{
  "norm": "rmsnorm",
  "norm_place": "pre",
  "attn_scale": 0.125,
  "lr_head": 0.0103,
  "decay_fraction": 0.561,
  "decay_shape": "linear",
  "seq_len": 512
}
Each number is 500 + 25 x the weight over its row's rms, rounded and kept within 0 to 999. Layers, rows and columns count from 0. Numbers have three digits each. The size before them is the row's rms in percent of the matrix's.

# layer 4 MLP gate, 512x192, rms 0.148, rows 260-293, columns 64-127
107:483518514556505441488495462485473489502531506488498487465529530500495499523513500508562485524450551523479479468512436502519473506465480551489481512533524477483480451532508513469504493491514524
095:508485508508511488511510507447521539469467488489482463478476510486478485495490545453541490483500516498556497513516470509478531530517528513505463493496474526503496525470527509509494495543500491
089:478528536496490523462505495520526499467502506517538479504503504502508535539518552511489532510517485489457479492507469530514489484505504509500490488448482479510475495528490489512475489487527495
103:490502525530529514511549541433530487448479527542487519518507504477510451514504491524538538472525480518511514520514489514488484519526508537521441546505469474481529532494492517458504491492513528
100:546480507477497480512501545496509516487492487532472503493525494512487508501474472496532517494497490505484517531517465532512495460508489493553529497534512553480501486497516511487511528492476539
106:499475500497504535483535471526464516469508495509513535458502526500474517489532541501514473512455499508439494509480514466493485521513503512505537514492490526428473477476489485542505472488524467
103:494491503481521518498497501515530505537500504543436498492446501456478483544454486526482509516518452525506472503505505481514499462502497458477560516448531510465460480524511511505509462478507505
101:542478544502483503487500553479498470510504497449543501509483524503492524502492500507504468483502474467462464507502463520522509479487495534497494513484492477512494488523491500484507528448462488
107:461495511481497525489508521506458495441509506507543470496480459538529520492435531510510484512514538471477502490476503478460505522471489513515511474495486468471488500487509519487472496532507517
088:516475515506509523477494540536491513549524510461518467478466498442527484498516482476531507446462536464511471488502493516540531544525521520490500504488477488494477468487516490496516494495498536
102:537528521512468525489512456550478526500505479514478498499476532491468494510436511468529487514512506542468527496528481509515491524508485477465545491464463448514458478490484525484484509453494477
097:519496529472513501486492505503495481491537511553484505529493481513524486480503513500469451484546472466494516520491488521534525512503477467517490514508490496506529495492527471480474546495517455
088:463521476523531525521523504463530508492499517500529446507542447508536500531505494487472497495529488500458505484475516517501503488552517521539558530509487477481481494481510545530509478495490513
082:514495507467505463471547469436479515488465456524541489473491523525483477495505540522507558507527502513499565503457505493520482513494506497513543490497519496531520467456527483469523496497500486
090:519482531499499499490506475563480515512542487478472458525483530477473514491528518490533513485532485518473543458508550508464482481474464452540519512494517475526479457483508494507486530498523498
090:473516525521546495485522490448505497506542493514507495475501527503530486465517449457544487507499462510490510483494526487464504476521492496504524469542528492522434518498493479498515467499516492
100:474486489479572487512502479524531489510507439521485481502490453539520494531464446497522472501489518510446482486512508466495504495487472507496502504489454468526465476515525507482511473502482507
099:497477494500503482483546475489514440458512479492481506482494481550494470524472583516537562512486541498506473496467526472517522511495484470515487493511522512492530512498521505489504525500460480
112:517492484475514438483495536508500488505534516488532476521497526528567474515514485486526486482489509473520483519475488472504504485478518492479541457525480479442478554472531491547464475490510490
097:546504552506475488496529509458474499489477472485494500516501498522508482471531522488504505504453538497508490493504540500519509533482530491542474540511516506427480524502510524515518505511472523
091:519496501532481478501471472556478496504531538487517471535491530497516493502534501512471472482500465474475505529473489540509473512541484473509484460534512580513485493512557471485480541488459497
093:481550534517521484463472525516530554494519482514505507485500496509468482457479506506501474527493515543476476547546530468511509503469480510504517494493518472505508487532512507468520536480492481
119:480491469538522479552551481519502511471508487532459520540511480468480503460457564495521537518484459522514471507473482520473499514522496475489543502500475475502502529495491507491489498494508492
093:484446496443488464494516497480442510537532490520521437502543501518496513496450467477493507505455470521497522468468476492525544500497527461541529536497467527515511492536468483500480500508494572
116:464516474495519497522546498515479474508492473497496478486552521527488538452475527516469498507502492492533501486529493495477511509505492532503489514484482498511532545507516555535488487517499550
103:477512528480479509532471525516527506522485499483526518550528489523519478556508504499540511500497533493500507527508490506576479498547491504488532483489511507502484512496499507535503446484503503
098:519447529515477517510504506480502457575467504503533494482464497551473451440519504463492495461499509491464512497496499493554472506462481516518498491501450525480477473527489482517502484490507510
097:505515553516550505554497497506490486535505453501516539482489524523507517520494506436487464449487537532506511523494544479504502519490499514509535507531496501473543516492474543512492543483523532
085:514498520501499515495500516475506491475531494545448535499535511479498543503477478517511511499507531496460533518464497531542476498492545474442491558485503477483489518455474473496534492467506506
098:487514475514450510546499522496486461532496535520494523499476451477450466502497517519527501545500466494477461541451513517493512496544513466514522546497445536474520510534483528518492569483507513
096:503513477532503514530497571504486458470530496510511532485486506446479515538482530491543490519468501484522486482481541484484538455494443505533470465489489441532481494570551542486479558492529483
104:495517473476453476461502517492580500486513470497537500505529573509559505514539514516470495504536536526537473477496472514528514465514508519540511511518549507483458510486510483467495499522479529
105:506513530486513456497529467530522559553506473451467467487497500478489483535473513451500499483467519470547507491472444513474513513512485552491506520512481452501508470552485466500537495514473541
082:493440473508540535473531484531471473497494457526551470532494510509498502492543455493538472527495497481548475512492504501490470499528528461504481488525485543522528490518482498510485484471498482
# layer 4 MLP up, 512x192, rms 0.143, rows 260-292, columns 64-127
110:496552484487465467513520531531503472524461527462496515475467520519472476542508479537525519522475493539506506483488502511485505495480527483516479486541453533484460480515496484520540518504503488
106:469489516537510517511505476536503472491520503497427512528480441492448499517442451521523507463535489441484511470522493504538488564506533485514515516517494519530518469494465488477477520504472494
093:495483529528481476516486476523527490517447504517502500496534470504470509516472504485477476488488527490471534505488522489497492516518478482446449541499510458447535483508482482516479473502528519
109:538543429458508488509507540468502461475514512522511552486502468490514500521490496465495493504498504521544537493494442499464471507509491488518463487458526513514486494496483545468507526538490474
102:483477546487459568519487482472421536523489508504496462519470536492481510517497509504512460455501467470462494502486479480529509500506536495524488538441501519499480471521505475528523491509528489
101:490470507508486481451497506460506477505542480533506487494467523464557497477445498488525521526498500455464504498528516529534512486521466488484458498486519442515487523514502506544533485502504540
104:522487502535505518551503435487500534469500470517494475490508473494481514510516500480457524549469495527525499474495488503494507468488489466530505488442494487508521490495486518470480522492494459
104:478513536503527485479481520538510474495513437481494512499523510501551472501491524506472514526477455485511507453468464514464507506481529505536533515477491492486542458456506487464515468548473521
097:482484486509482482515523459451511512556526451510545537503487516500457498486529495490500491476513527491512482501498484476494492526463524488513481491573475464465509494487460476494522501526486494
092:470518482497512522448503522479501477477490512473474549527504516560482487522510469528529479484500448504490438487520548527469506526498455489483550514516467481498490498494463486509489536547536503
099:520489500534471465473502495462542524495454491504512481528521528545515480509516515482509497483490455560511500470469508506482493555506530460493500505430455476494510500477487476506516546476477553
100:507535487495479516508476468492463505500509479489523518518485475527535468521503520484549438515477465521459497480537507474483500508512507518520488531465522501515569504440527479518455511500479468
095:553485503502532539506500488502496504492449478480529478511531493461444505521467458512490502483470478518516475498457501491475482520453523447504486465476554502456458488518511493530492481513508502
087:489522522497500493574484450482482506472516464555493502444511532498439481486458492515477494444500496498493545499481518483539482531473474483511482535541496509473488543499495515505500480491506496
097:522501497504499456507495526507500472490498492487511462522494454535470451475491509536487488492531430476489505520477519525486455539481460504465474487404505494539483520449503577497521485456515518
099:491510470443426507545474518483527499506500532433511502462503509482541496540481504517498535480454487490476449501534502502509468476544514486482461494515500516468490501479447528522511525481493494
096:458516523487501493474508471496481484516481456541475450477474506472517462458479492511505495511510463467485534471516505523507523553471482497543537508509482543504482509535440558507519549520479512
095:470487520481527462539547482490479535535532527537509507501514521501450495506522486525506478548493482540497525476502484479518530547507521485478501517503507509506487476503485521501486490478513470
111:514529514524475511463520500527509535515503476524504521491547492503507526454480501520507474514447513554513478567529484479469522529520490493507488515493517505463502521540534495521506461472516461
097:475475524526471531504527477489544490464457539476515519539477471487482518485535504476495462481519508519517454533495527496522499489522499503439493476504498459570480496495541518521522520473514543
085:501520505485473503493487503519474511452516526496548489491478528524501527460513467528502512473483440475507513471445500521493509453472500531558501519524503532525432486491520494495504491465488518
105:515484532502494538542498485481549495506468503523477508496488529552552479505459531461517472468503497534463506504535515529486494518486487487493491468484512479469527501489548543457486504493491515
115:527484450471471467486459528501510504501536544522483536481480528486494504474491449531498470527504526499565501502546430471566500532476486481466496475467481524461522503495530471524496485491494498
089:481478445512510500501498514502513523530498503514460541529521518528531446524508487499528537514520537474492462519499479516468463506448461504454530497501490479510529512500467522535513505486530495
110:500471448493498495546504500508533500481506484524521502491466475518521473508544501473508495534546488504504492499532493507467469469486505466498463507457495521508496503451525535483506478466492507
094:501463475532514485477513509480461479521499490496521478484532553486524484495502485503490464509517505478455506502474535482518509512465495482559526542508474481511546484563575493497465522475501494
096:475508541455555527520511499487508461495481506520476536507539489468451480496494507500514526450554523476499498508526525537550479510473496502493496516491492522484460507523517477518492554511464525
106:486476499486497534509511479496522579470504475496441495500439524508537494496497513499481535509443520483492495529489509478485502483530543527550515537489550499466525500498507521513500467508464490
092:465510498485503475545485511483506477533472533536526532472511481487463549550511466531487506520486496476435511521488540480499542496470462562488502507525462482506489455499494496550471500504522493
104:483501527520509481506529499479504496513563529518521517517525470473522525523492487533486463457518527512505477545503515488518487496492497526524522503524524464478476506537474488524529473470497497
095:534488532495494483520503490496539529493485499549484478465510455441508497535548507461494512508483507487495478516581476481492533522518524493487505556526504527460516489456493470456507525491482482
088:522497448474530538489541533528529500539485461501499505478501483486515481450492529487475494455500501488496508518499505492522516521534451529504508530548511511500444496500506486488512504480472540
104:529480496508536496508477515482494515480460494488474444498493498505523493558518502492483495514484487442500550511501511479470481477500500483468511516508507492481480484480485514509496472473528590
# layer 4 MLP down (transposed), 512x192, rms 0.139, rows 260-292, columns 64-127
107:541496502526508467408476500474472505499498554519522488447486546512508469508549496542479539521485506508504516526469460543504504488505467509511468529562533498520493484455498525515508511496527480
098:498487535490528516503472514491501500511482532517484497468533495463517498493477562484494471512506483499480496538451504532518488490535515539471571517513456514528486529495533496500479518509500469
096:526477492499484460490524525496517511497516457480493489519472516508447527498490523514478475499475497511534500510503515490517471507500524514483516510545480461450505459459547537538518495495546468
106:492480506510530463527514503473523500480488483464550469504537511468534483529501470501510505482583475505490486497515476534498540500520496527449547487523471481521525532508546507511515502454518516
105:509465490476542514487495555464520508480506480513495495527497510483531495476511467538485483500453497489493489518475513503503472477514514497543530500471532525522482515440474511466503479524489493
101:495502506538539486468495500471495460464529475520488468495503514488507517500477491476537470472486518541507560457491508465481500483473525505520514479453534555486466508486492519463491469532512490
108:507475477490516532517487509499524490513476529500530490491500488511501455512514540432548468513526510539507529524492483503523523504504481483498477498550508491484565451533463496525505536507540472
098:513459531467462497508485487521478452461510491492445482559511482486531465484460538538504525493520496462502490490497515499511502494504480483495448517472566478514499485477505483514559518463466503
106:501494512487504472531481492510498463506495506473521518480475513482500516551487508539536515460516483486519522555508505511506513510481531481464502497509494495506462496519522509545512522466466472
093:526493463497518481475509517444497500489491506486455486490469516544524505498500485603533492497462509506510462505526511495503490529484518465527500491471497501484491482502495481526453463496475511
106:523520506530479497454561508502500503499530486461522490520477493480471471495511517515514463482517512505470473498521522494479502493537495503474516523542440479503476474471498500475533484513501503
104:451503517500504479496527505508497522487500537494538511540524529513486561508517509477483468517502472508523533535537475475470494563489467492497466513527504490488516523512516475479475538467494493
100:534556466510467510497490497471491503515495549499491500542503527468504499537483519482507491541465494453496532459463546545490505489514460506494509488490502489503503526536508464453496527522517492
101:529487543500479472504501503488496491500483466485508523483511529538520520476427521498507527481556472494507535484502502473480508495492483504501418507531486514520514481505500484510512448451508474
086:492520506501464503506500479512510530512498537468524561481483501518464500498512493508524515481499507541459497522477541478488490469512528523501459498523488515479492515535505505519500552507554552
102:553473468532514466505470506468477501482497536463513512487484462539510497482530468521491524511493502545503545511529491519525480499452483541560512533471507531553493485482534497491488513470442529
097:467497472506487510542532527488561464509503453502500477458528477491492535526497512505512484531514481503503483513533491521465503474524485531488492493479515439530496498525476487541500481528465529
101:515458492493487506486492547476508492473518582500534502494542492538518504469466504473529501483528498461535509480491494537517500482541477489500482508543489516505474498514514477463532522506525519
106:509496531465512511480480492489504509487521529498507515465497504512502523509471529498523505488492515475520495481530514486494441496519505566504489510488527511494526476529471491535543515511446474
096:475514473449479505494486475512498492473565458509493493489515514485530495511521496503504511480508520553487465470525539490462497504509526503492526493482503543507471501534487501482503516500506538
099:542512509520521509500433516465500528544522538451507542491523487543489516494539495485513438479495478489462504509504493546442491535523513505517509507496502492495534501502552497483502539520510517
102:456541496488480481503503500548488480492491512481484523506509500456497491460507501491495494527509520494509516462493483506525491515503503477527463512464502458503503529491473536541493517517481508
100:508454519469503513487533474497521495515476482476508525527508489482530527489499499498496546538486490519497540473471500531505490503510536499536478530520477505520510449489459510520466475517534484
096:495534490503470528489531487515483477505451454510560545524478466557487492513477511479487507497540487497527501507522513494496475502513494460475503494503498465501490519488458512485503508511467490
103:517499544482512541476485506484508503505514487503511506478475499517518484532467479485490476507516493462502418525510467546569519491509511504458544499521482476490451511486502513507519492543513504
101:460557500458483531512526515532511502476484503488534492516508498497489493488511548542533464540507512488514503504522488517510501498485523526519463500520495586533478504472525472468461447486518493
096:545484489523545546501537536502486516482515532514461529454493446500501442522475497520473517512487511486488500499492476536484512495469526495512501506512501470462531520518485534488488482526542513
103:502522507547470515546497497437499499470520508485537520527545498501534496491461452508522513474517480495497532495508498466523458454504504498523499513495489514489532461502519506522477507466543474
086:515524458515501545488520458473504477508486474525520422481516545481508498474536520489482480481506502527468492485455514542528494523495520458514535497511492513502523487531472469501492490500474477
104:462526504498494479518480481505463481473528499478491524469477503515515495517536517439515452546512506507512489494490535521455523483461502535486499473478458493517475518506478490471512514536535494
090:517479481509489518504512479502524545479499479493497521503490547455541498472494509492462520511486486526446516517468519516480506492465521455463492516531501550493523527530500471516498482525504501
101:455499553477474503498474510510540462513485515503501531487505495508513501476478477538511480491510452489522534485522463515439455536488491501504496489531456487539519487487504491491498561523479503
106:548478500473490502527545484525446524568528479511524518498457490506513502485526518516514519502522533500500553514507527533485496477537454536528459493471482469490493521509494532565499489502513474